config.toml
num_hidden_layers = 8
hidden_size = 640
num_attention_heads = 5
num_key_value_heads = 1
norm = "rmsnorm"
norm_eps = 1e-05
init = "normal"
init_std_qkv = 0.0141
init_std_o = 0.00353
lr_head = 0.00571
warmup_steps = 200
train_tokens = 613300000
max_steps = 4680
dataset = "wikipedia_en"
Each number is 500 + 25 x the weight over the matrix's rms, rounded and kept within 0 to 999. Layers, rows and columns count from 0. Numbers have three digits each.

# layer 2 MLP up, 1728x640, rms 0.0538, rows 659-685, columns 480-559
500506480483498500504496491492486477497515475493498518490490461502499472469545519512501485506503517500525454457491504499512496529545488499489491498492549521482497500453487495470499533466490487530472493488527552481502496527506448516493499474
477500495517506515461484505527520504494476507519451482531489464498492466476502507510486464517470519506473494504515547475535508493538486516523502492550486492529515479495491488504526536462534472508510528480504499487489471500531502466504512521
488508440520534487493488448492530486457492483530515504512538521485516519548509511475539456487527474498508508484497482490471524502524498498517511488490507497509435519437452501515501505509510509506532505467476512489519515538544453515456471519
517489526543532474449483424500492564564480451506477521501555473487515530485500511495431503511503500457487524497530473533479490484507517517461502531532512512517469441532490526455529511509494480475515469492499492520495478490529491443535481480
541471508483528492537545473519510490518494464500493463473543519459508432471492555537533502483479534507522513473484478537471480502495450508517472478475489510492497497471516507533484479513496528453455522532525464455523461464475511470456514471
507468545493459508446474502507485474489454521506489516496495514506466473499487506527476525483497472539535502517512524529492500485422481506506501538498526500510498529458528474476477470454516435516527521474495495473502539477503482497505496519
519476511500515529481497496542541488482487490497453475497515474510516487533499459515495470497508509528504530467489534509515530513528502507512542510525466499467485491517524472545510468490529518483509497496492485495460461505533551505450493532
533510511537524505513474516501495493500484481485538517485478531485528517511483473484508511508534548507513473444524506514497512533506517477523534471476483471517532531511503496485536499450533539493531521528504515530481484475485494525524527522
475484481503456516517493515503468514486468529472510474477491470536457528467488501518527516516492522535476471519511536537471495479487524498464540531504493460514529463459487526479508545457512509473478520450509446480481537509479484511481519482
537503521487469486490509502483519525521503522487514523522507488503517512525528471492496525479485497495540457508493497501491537516503489513446518488468524521480524562451476511512468466483492518468504529477497534477496479524504516490484453516
496492505507484485534511467508512528544490517495511526449501521489506511517539473511463490477527466525525504517479521509488515469481495478522505481479541500507477531492487470479501499478549516477449482493528487499536485494537486505487485506
502485520492482537469492519525506457475493502516510521500546458473505511501502514509536488492522459490502511502513473523536494499477535487514428485555470513508507481493504488523498521475536503503491448515476469504500528516430463506484511446
516496495479486521535498515459514501529485518502501518452513512531524474493504501499493501527517459491499472500533487490513539481509492445471463517509505491505484542523492505538538504519524478487501485520511465476525524512490472483518490462
502523511497473492511548486492525473507486487485497533526477514504508514475503494518500516542501490529505486511492520466491529516496533524500510495489483492492544495481453510484511478495521534488486542481530496501542508478507516509499506539
507482487526501541492458501526483519486530517529495488486465514511463472458517477467489520540486531504533474498456522471550526508505504472505499493487506511486483498483496508500492499446495492491512505497484498462531486529506491487477469519
466535487501462505510516497509510503495485486491471472490512507512494447509465525474489527491492459532461478499492503513468461457481510461509519505483510502511511526519534448510488512477521538482480497514519523480501462475483494504488515470
467505471512477461498494475513495498506472502509492560479480525508527485488534522561514501484472472496475506501507492484461507513506507525521527524474514517482468508496459478486499465491494517519476441491567497533455484443469496507481542492
519505476487467560512518501525522489500499530480541515515485463524478481514539492485498504499500485463498465509446498484482441472520501501507532521482556487507524519484448462491493502513504528550458474464527518502486504505504514509542500509
467542518491550522500502479507480513510491515481449501499502482496533547518482513482511517505511512502518506493505474476478480515531510489474493486509498456484503531507474502491513541517466460549435521545462448502514493467516497470503494508
447502513509537492518518474479495514535481458483503534521546496491489510472532466456531457466460478522516458530507476480505488518500532532517531541523529480539492504479472465498481527503481505449496497496565483499520468498452495503534452503
485531522485480474483504534477475463483467478491536472467482496539540488537504504511504497455566488480488523529507475539532533448500499498506505517540527507500515493502553503506527503504481436523500412510505560508481505484486466490539482493
486522474462504458466503498547493481479512486497533490532523516509545475546497504498531491498482519505514474501506489499452481510491481460505468487513476508507496520512526526474534514512496480463467462504468506502488511519506529462487498514
536498502472499569527516534517459467563501480490524460479523521497491470482471539516489492517541437536490485509505519508454526468528503486507477496467488491459538495474481502497518502490492520488490531504475467511520460544481561480510524497
516521532528497482474484486513540491502507498533495525523517538514447518496503523508487467491502502490500512531516506488520506499512449478488516516531445505463463500532491511527523527480494502487517485527465478535471482562485515498539516485
529494492487512521475517485488485462515481518552485476477498523491472529527526513474487497542504525531480509531467463482463477471498519484490475540495482510503478515545498497473476487512504499497532472495469477471504512503518497505475520511
511506501462485514461494468507491537471509488484495527508525518525504530465495482461444467495535467486511516475484498496511468518508510529487499492540514492509495474484510516523493487444507476551509519509515491500535486523475489430514471495
501482495505503476528539495534514482510473469507453518504607512522537451482533465503514527553490519515505494480515494499499458514474454508483532542542479467526530517536545521494518493566560522527480498507456464514516476544492522506480515537
# layer 2 MLP down (transposed), 1728x640, rms 0.0541, rows 659-685, columns 480-559
465461562497499504505534507543482535557490497559535472504501524492517528469529512548475491501528495483512494450486523535471452465491529476552450465511503515480529499506513549464502475464469524497472461510474447477483460512469503504517472453
467505489478492538538479586516483515523501450528483501491482519502475482463488492486524440474500499514497501484525523492489526469526489528484514498521480503488572490483483497485521535485513493487476539472502474495457463469490494524524540494
481515439461507481507468495525511467438496508555504522511468488506531533470519492515524503511484494526515530526484512480446507449427443557495491508488491538491534517482502462498448431521527510500503527517492502473512527562580489482475523476
497489462501523534504489501461531535491492472491533479511499498483532553541490512520532502505477507511515512481494483532465498468497437457485516548485539466537469466542472476498496528476495518498526517528503439463446495492471488460476535465
495494502524503494508483517499459508475518508512523527508487479469558477521501493484483525474515480529514484475516507486520518469487497505474516499496519481485488532536544528528488471552508521532465511509477516538525520520490468518535487432
464527518516504489487500450518499515473492477495472498550506491514483497527467498490454520529447517533472497500514464509530498439518532518460499455491504510441483515490509494498470498485471510522517484488499506513497537492485520504500526461
508460492473465489505525477504522505498497503503479513522498486510459521465514484491533533527466470499478460507496461480498523545507482512495506437501514477450531443504501481513445516468546474516502499452554512538477497525518502499526501503
502506514472536491503469495558464548490517461491522455536520553493523498519463505520501509496517515529533484524486471485496485482517526499491495470479501530473454485517515499468526513503473510478496507509475461508507479490481495520499526497
451522459488453510485497498503521523503493497420508525511466546500485499486483544513513570500487541502510506433542548502503508530513474510477524510486513532502470475496477473498477488505474488485452529501498470488503506537493477465522487456
489535538460505532497529507514523506500525528520485486454442475527489490469506484511494494528484486491495457484517512487497521565490506468504525498484528476505515495513480500530476527516476490498467498518511493475458544484483452524469522512
474519533502465545489501503533535493497487496470488504469522498556521493495516457524518474481471511528524464471452509469510499503512498505461495483494510536521475475528497465516457506521516480544515499484501451543529552478497512534463473488
541533548515492538538489488549499503495480487471469511529510526514506514498501494461494516515492496487477520505504515485480481585495453486525506532507508497509478511471534487481526516527532513487538495490486483510545474470508514485495479530
522455452492515523471467499514448479519508495494549513485477484478513515522479480498481486450501477459482534491506517479522537484500528523507507499522485485529469526477475509509499476523510526525486528530448475502492563491542517522516446482
561523502503514477478512520501483544510503484514481501497504494534488490536530474542490538529536482511464476476506501442497516465522543474476540485551493441489527525499527526510505470533525481463492527517532490464518527506485507513493502540
496522476502522534500534503497501488505500562506520478496526509525486527497471495495477497528483496463556480487514488500473511577505494497535495455479484525468506498477496502507513491486470486516493482504482502487504502533515540457500483542
511533456496522480527533523494527526506500477530535475470477484481504487498456518496499511480516479515506518504511508482511501477514538516508484582476476494506488489482503464545528495492479502524487492525511514532497513524493493525476498487
477505515512492519535476496510546499519526521458483494529478479507462452540494493492460499480518530508532485492488496496486499485486519497502476482463493462515519552520517510465498506513518491491492519518458504467493488518526503489497490476
530547503489548434502466521506509492489471461480499469479510520492506537493499500500517512562496517512450518453497505499536504524458511512510517474506517522505500501524558508487507463452492516537489510489480497482488545472498451476535560525
478509474480522482530502469510511455517533507468492539524505494510482515471536487475525538529505470474491511471503497501480507547462511478461515504485527481514486455505488474548520498512466475506448491466479515514503494507502493470501519470
492503497484530468508481484514500528479436511529507536522472541511541503507505493537477536506541476451494502497462510526527499480503512481529500526481484526471515466542536525511491499479503490497484489516557457497503472546496445545502466502
529503539525474503506470478498476468517490453478521492483487500500537502540475485465515489461501491508497552484463509523531473465491501510502505506500540462489485493494491481463526493529507474515465495480454515533507452455504498515532461517
533507479495517464495517481558482498518497503515490497516529489493553462532519515493501524514519492511514513488519497490533514531519539466558532504505505513547546549585490493489512498490546470499478493469465496529483474536485506489510495450
483456493499493493512489460505489486453495477518550535465515547535473530467498518496489486508503535511542531457510478548472494477463538488494491472480491458581544479525454492516499524513530534468539494498480499492516492510461548516464522494
511551501458489533472541497527483484501500500512499523466526517507493492512485521472502482547532505526508485504500478534484526535504491535498534494469506500486508505520450499503501505474472485475511490486497484461550485491483488516531479525
463530483507460496507505501473496562526474554498441527496510517518503485494461478490462514493528517473492495484524483491518484488537513534512480455546464489513514549518492490486538457512507504521507504498505494548434554474513570495499509511
513521496518506497515521446454470490469503487493494536500464500534492574525514503496481444489549503514477487472498528511479509541493513543516502509510540499519476531469490508525476489511533493521493489468505495490448448527494487530553546516
499529536538517463481502455480469499499472495533492502492524515520514511476505498492482461499524545523510515510510499445498515515504540484441490525431521517511522468459501490507478470484480548527476496502498501489450520502504462553532564484
# layer 2 MLP gate, 1728x640, rms 0.054, rows 660-686, columns 480-559
477496478496458506487495517502480454514492522486472504537504518544467497495494516515511506521495522522528475559514485480461480524503487468515508514513520470508519509527488515523505485532496488504532499523544466484472509491549520520511491514
513489540500541484499505538515498505492549494486448477517515485436462462547520517530497516505469545502539514504507535501505508504486502513523534511501488487521483479542471508506474465509539507488517478494591546501494547511515509460503475484
510527514476509483497501478494507484533491458499535494496498502548507487465528548474501476474498510476510506500488515509470518534503487439508520483494516472486480498508461507497489531477491513463479515519505484448480499497474466474499502501
512457517493522534495499509514523483518490499491518466489462515462511563557473489525507517488522500516520508532511495534497464528472496518526524472503494530492513508521521458456500479512518532491473486510483546521526456514496472483478493491
464478524444498511513539496469535502469528488459548515472542529545463461476494487490519514496509529479497485506500513535516507512501523496526510516470481471520469499500476482517492567484539543486512478481497483543472512518501452499518489507
551485521524531511501513523558536501516545483535485531523500493491499471487529488460512508554535498441515516511520556486504495451470438502483536484486482469501491569482476500548472494444509498490475547498519481522481516541503507518499471535
506487477516495430490505491496496501488499502514518512497510487510465526496510511481514507504526471456518479506502471547496510512522510499519483517489489519513470500455493498510464483505515494508478516503460527519491545530505483475475517523
532508495476522424486491515530534460511489494513540493511483518461505464467482504475496503517508460544478500510527526465501485500516503443473517492543541474487513497517515497516478487525491490518460478486540486507500497510511547502493495482
532481512455521460511502529495504533535495528472468465488499510473512561531483480488511543454493494543518526509466451502541550500516488503479468515503534475448508494523491435475454495535465512471470504502475473521499516479511471515512483484
498471514477486492529494518505487523523496472487517534436493501546524482523514491477541517465521478531523505486525484535487475505487520500508521471478533532519504519514474474492500518515520490491446503446485467474520512476489507499447482493
498499531532518472489517479534436494507510482523497515506548501463505484505541498528515473514510501521484452473517581490487496481507525516527511532513488525508497513547514527502483495510518519501478521472500485519502501498469470491476480504
481537557499480493543509529492543526500523528471546473505556455532530505492500488488484540499483529475489522526493474472529498505550505478517510507515529482483488535481534478460524513493503477526479507479476550500512491457498540516516513495
519460529524516490483485494510486505493499513500414478519534496484490540498485533483463463530528462514496546506495467522509470471488438495549475529460534503500488535492515469479497529436537507552475489491457540518458467480490510486516469470
500499501472489482486487489500491511540487518507480473475486515477479465506531500464508534509489563489534507506517514473503474485540515485471468475453514474430486503480504517506485481498469517493507472497528498488505489521492519495504495493
543484516514528501505506503502490519501521522497498513482431508488520475550504508504496506514513529482514556494463485501538529542509556506471459494528513502488496466522505530499508474502502491504494526529456496521459539485478479540509499511
527518515488549477495512529536486506517545469475484457536494538529480573476503514495508454512481506501483489496494504494488503474505522495513494543526524458482524482474483512538521533520468497500482554489509490468499482508545514541481493531
498528544523515484499505487536497459533528486540485537513495468507509497467474495496522509495498497508522487501521491516499462485480513489485522492525529480533531534466497520511465496495520453520505466485536479526517516502507476476494504496
512547501501525497488501462508476490488520519470486463513504509471505489510514476471516516519488507474509495479488490497520493527511484507517521481546493468533472508458449510503496502492482491541496489531467503507461515492487518466513475514
500512448440494517460508453530509499455488536520483512483482492577482499497493535502501530482484499488496483504479528515489484513495469521477478467541517486471440515520461504503516508557498472555502504471542501518521517472446526497494519519
515487484509470498541508491525512549520495488506518503515545491514521495397537508491500516480461495487505482464466511496499527496503500515527525468481485501536512492513482510494509475482497513503505481503503461489562500502467530476513483466
473516533473446489546497527512488509497487478496501498492467474518523458523511538495519460494503528512510483548509496541497476492499506514467506525563540505501476500481459486467515511551494433496522473504479498511488483488477496470508477490
533505470494507488508485482500529505461534481499490465527528484478531504470541472455526495497490523513519540454530474488514528504503509453473528497504463533514507504541522504556507498520508477539515444514493501510480531479498496491516504472
491492479507468515523515525535503507495494501492501514541491490489490492466508472484485495502478494444476425499502498474476478508461473519490533515509489511525485457504515489494485537506510555520491500511477526487519477505525513484491459518
536526524491496491546518492495497509494497496498528522524473478512498537461511506516494474507510519535544476516463507490519497473479485525515504532494494503534559540488446540503470496491471562508517499470500495437474506516489489474500547486
491504500535470505495499491511522463526493486535520565482501495502517419491462471499511543504517520497542502478517492503495498479508478475513471511539515487485488490498482489473514514506476492490456493519506500487518501470496506534538460511
505471509478535554500526486495521479524551502503493489501511496548518513529495471499487500459560470505487491465507523529542540461533519534507536519517511493530503483524481492490502465519537498473515499469521478489465518510486467497529494468
482527512531480498510489491524488498511511509479489474501506485472486524547486520484494536509509493488502500514534531525492485506531494506475508459470477475484456448523514534497535492452476506521518452484529494473449480500532489486466490504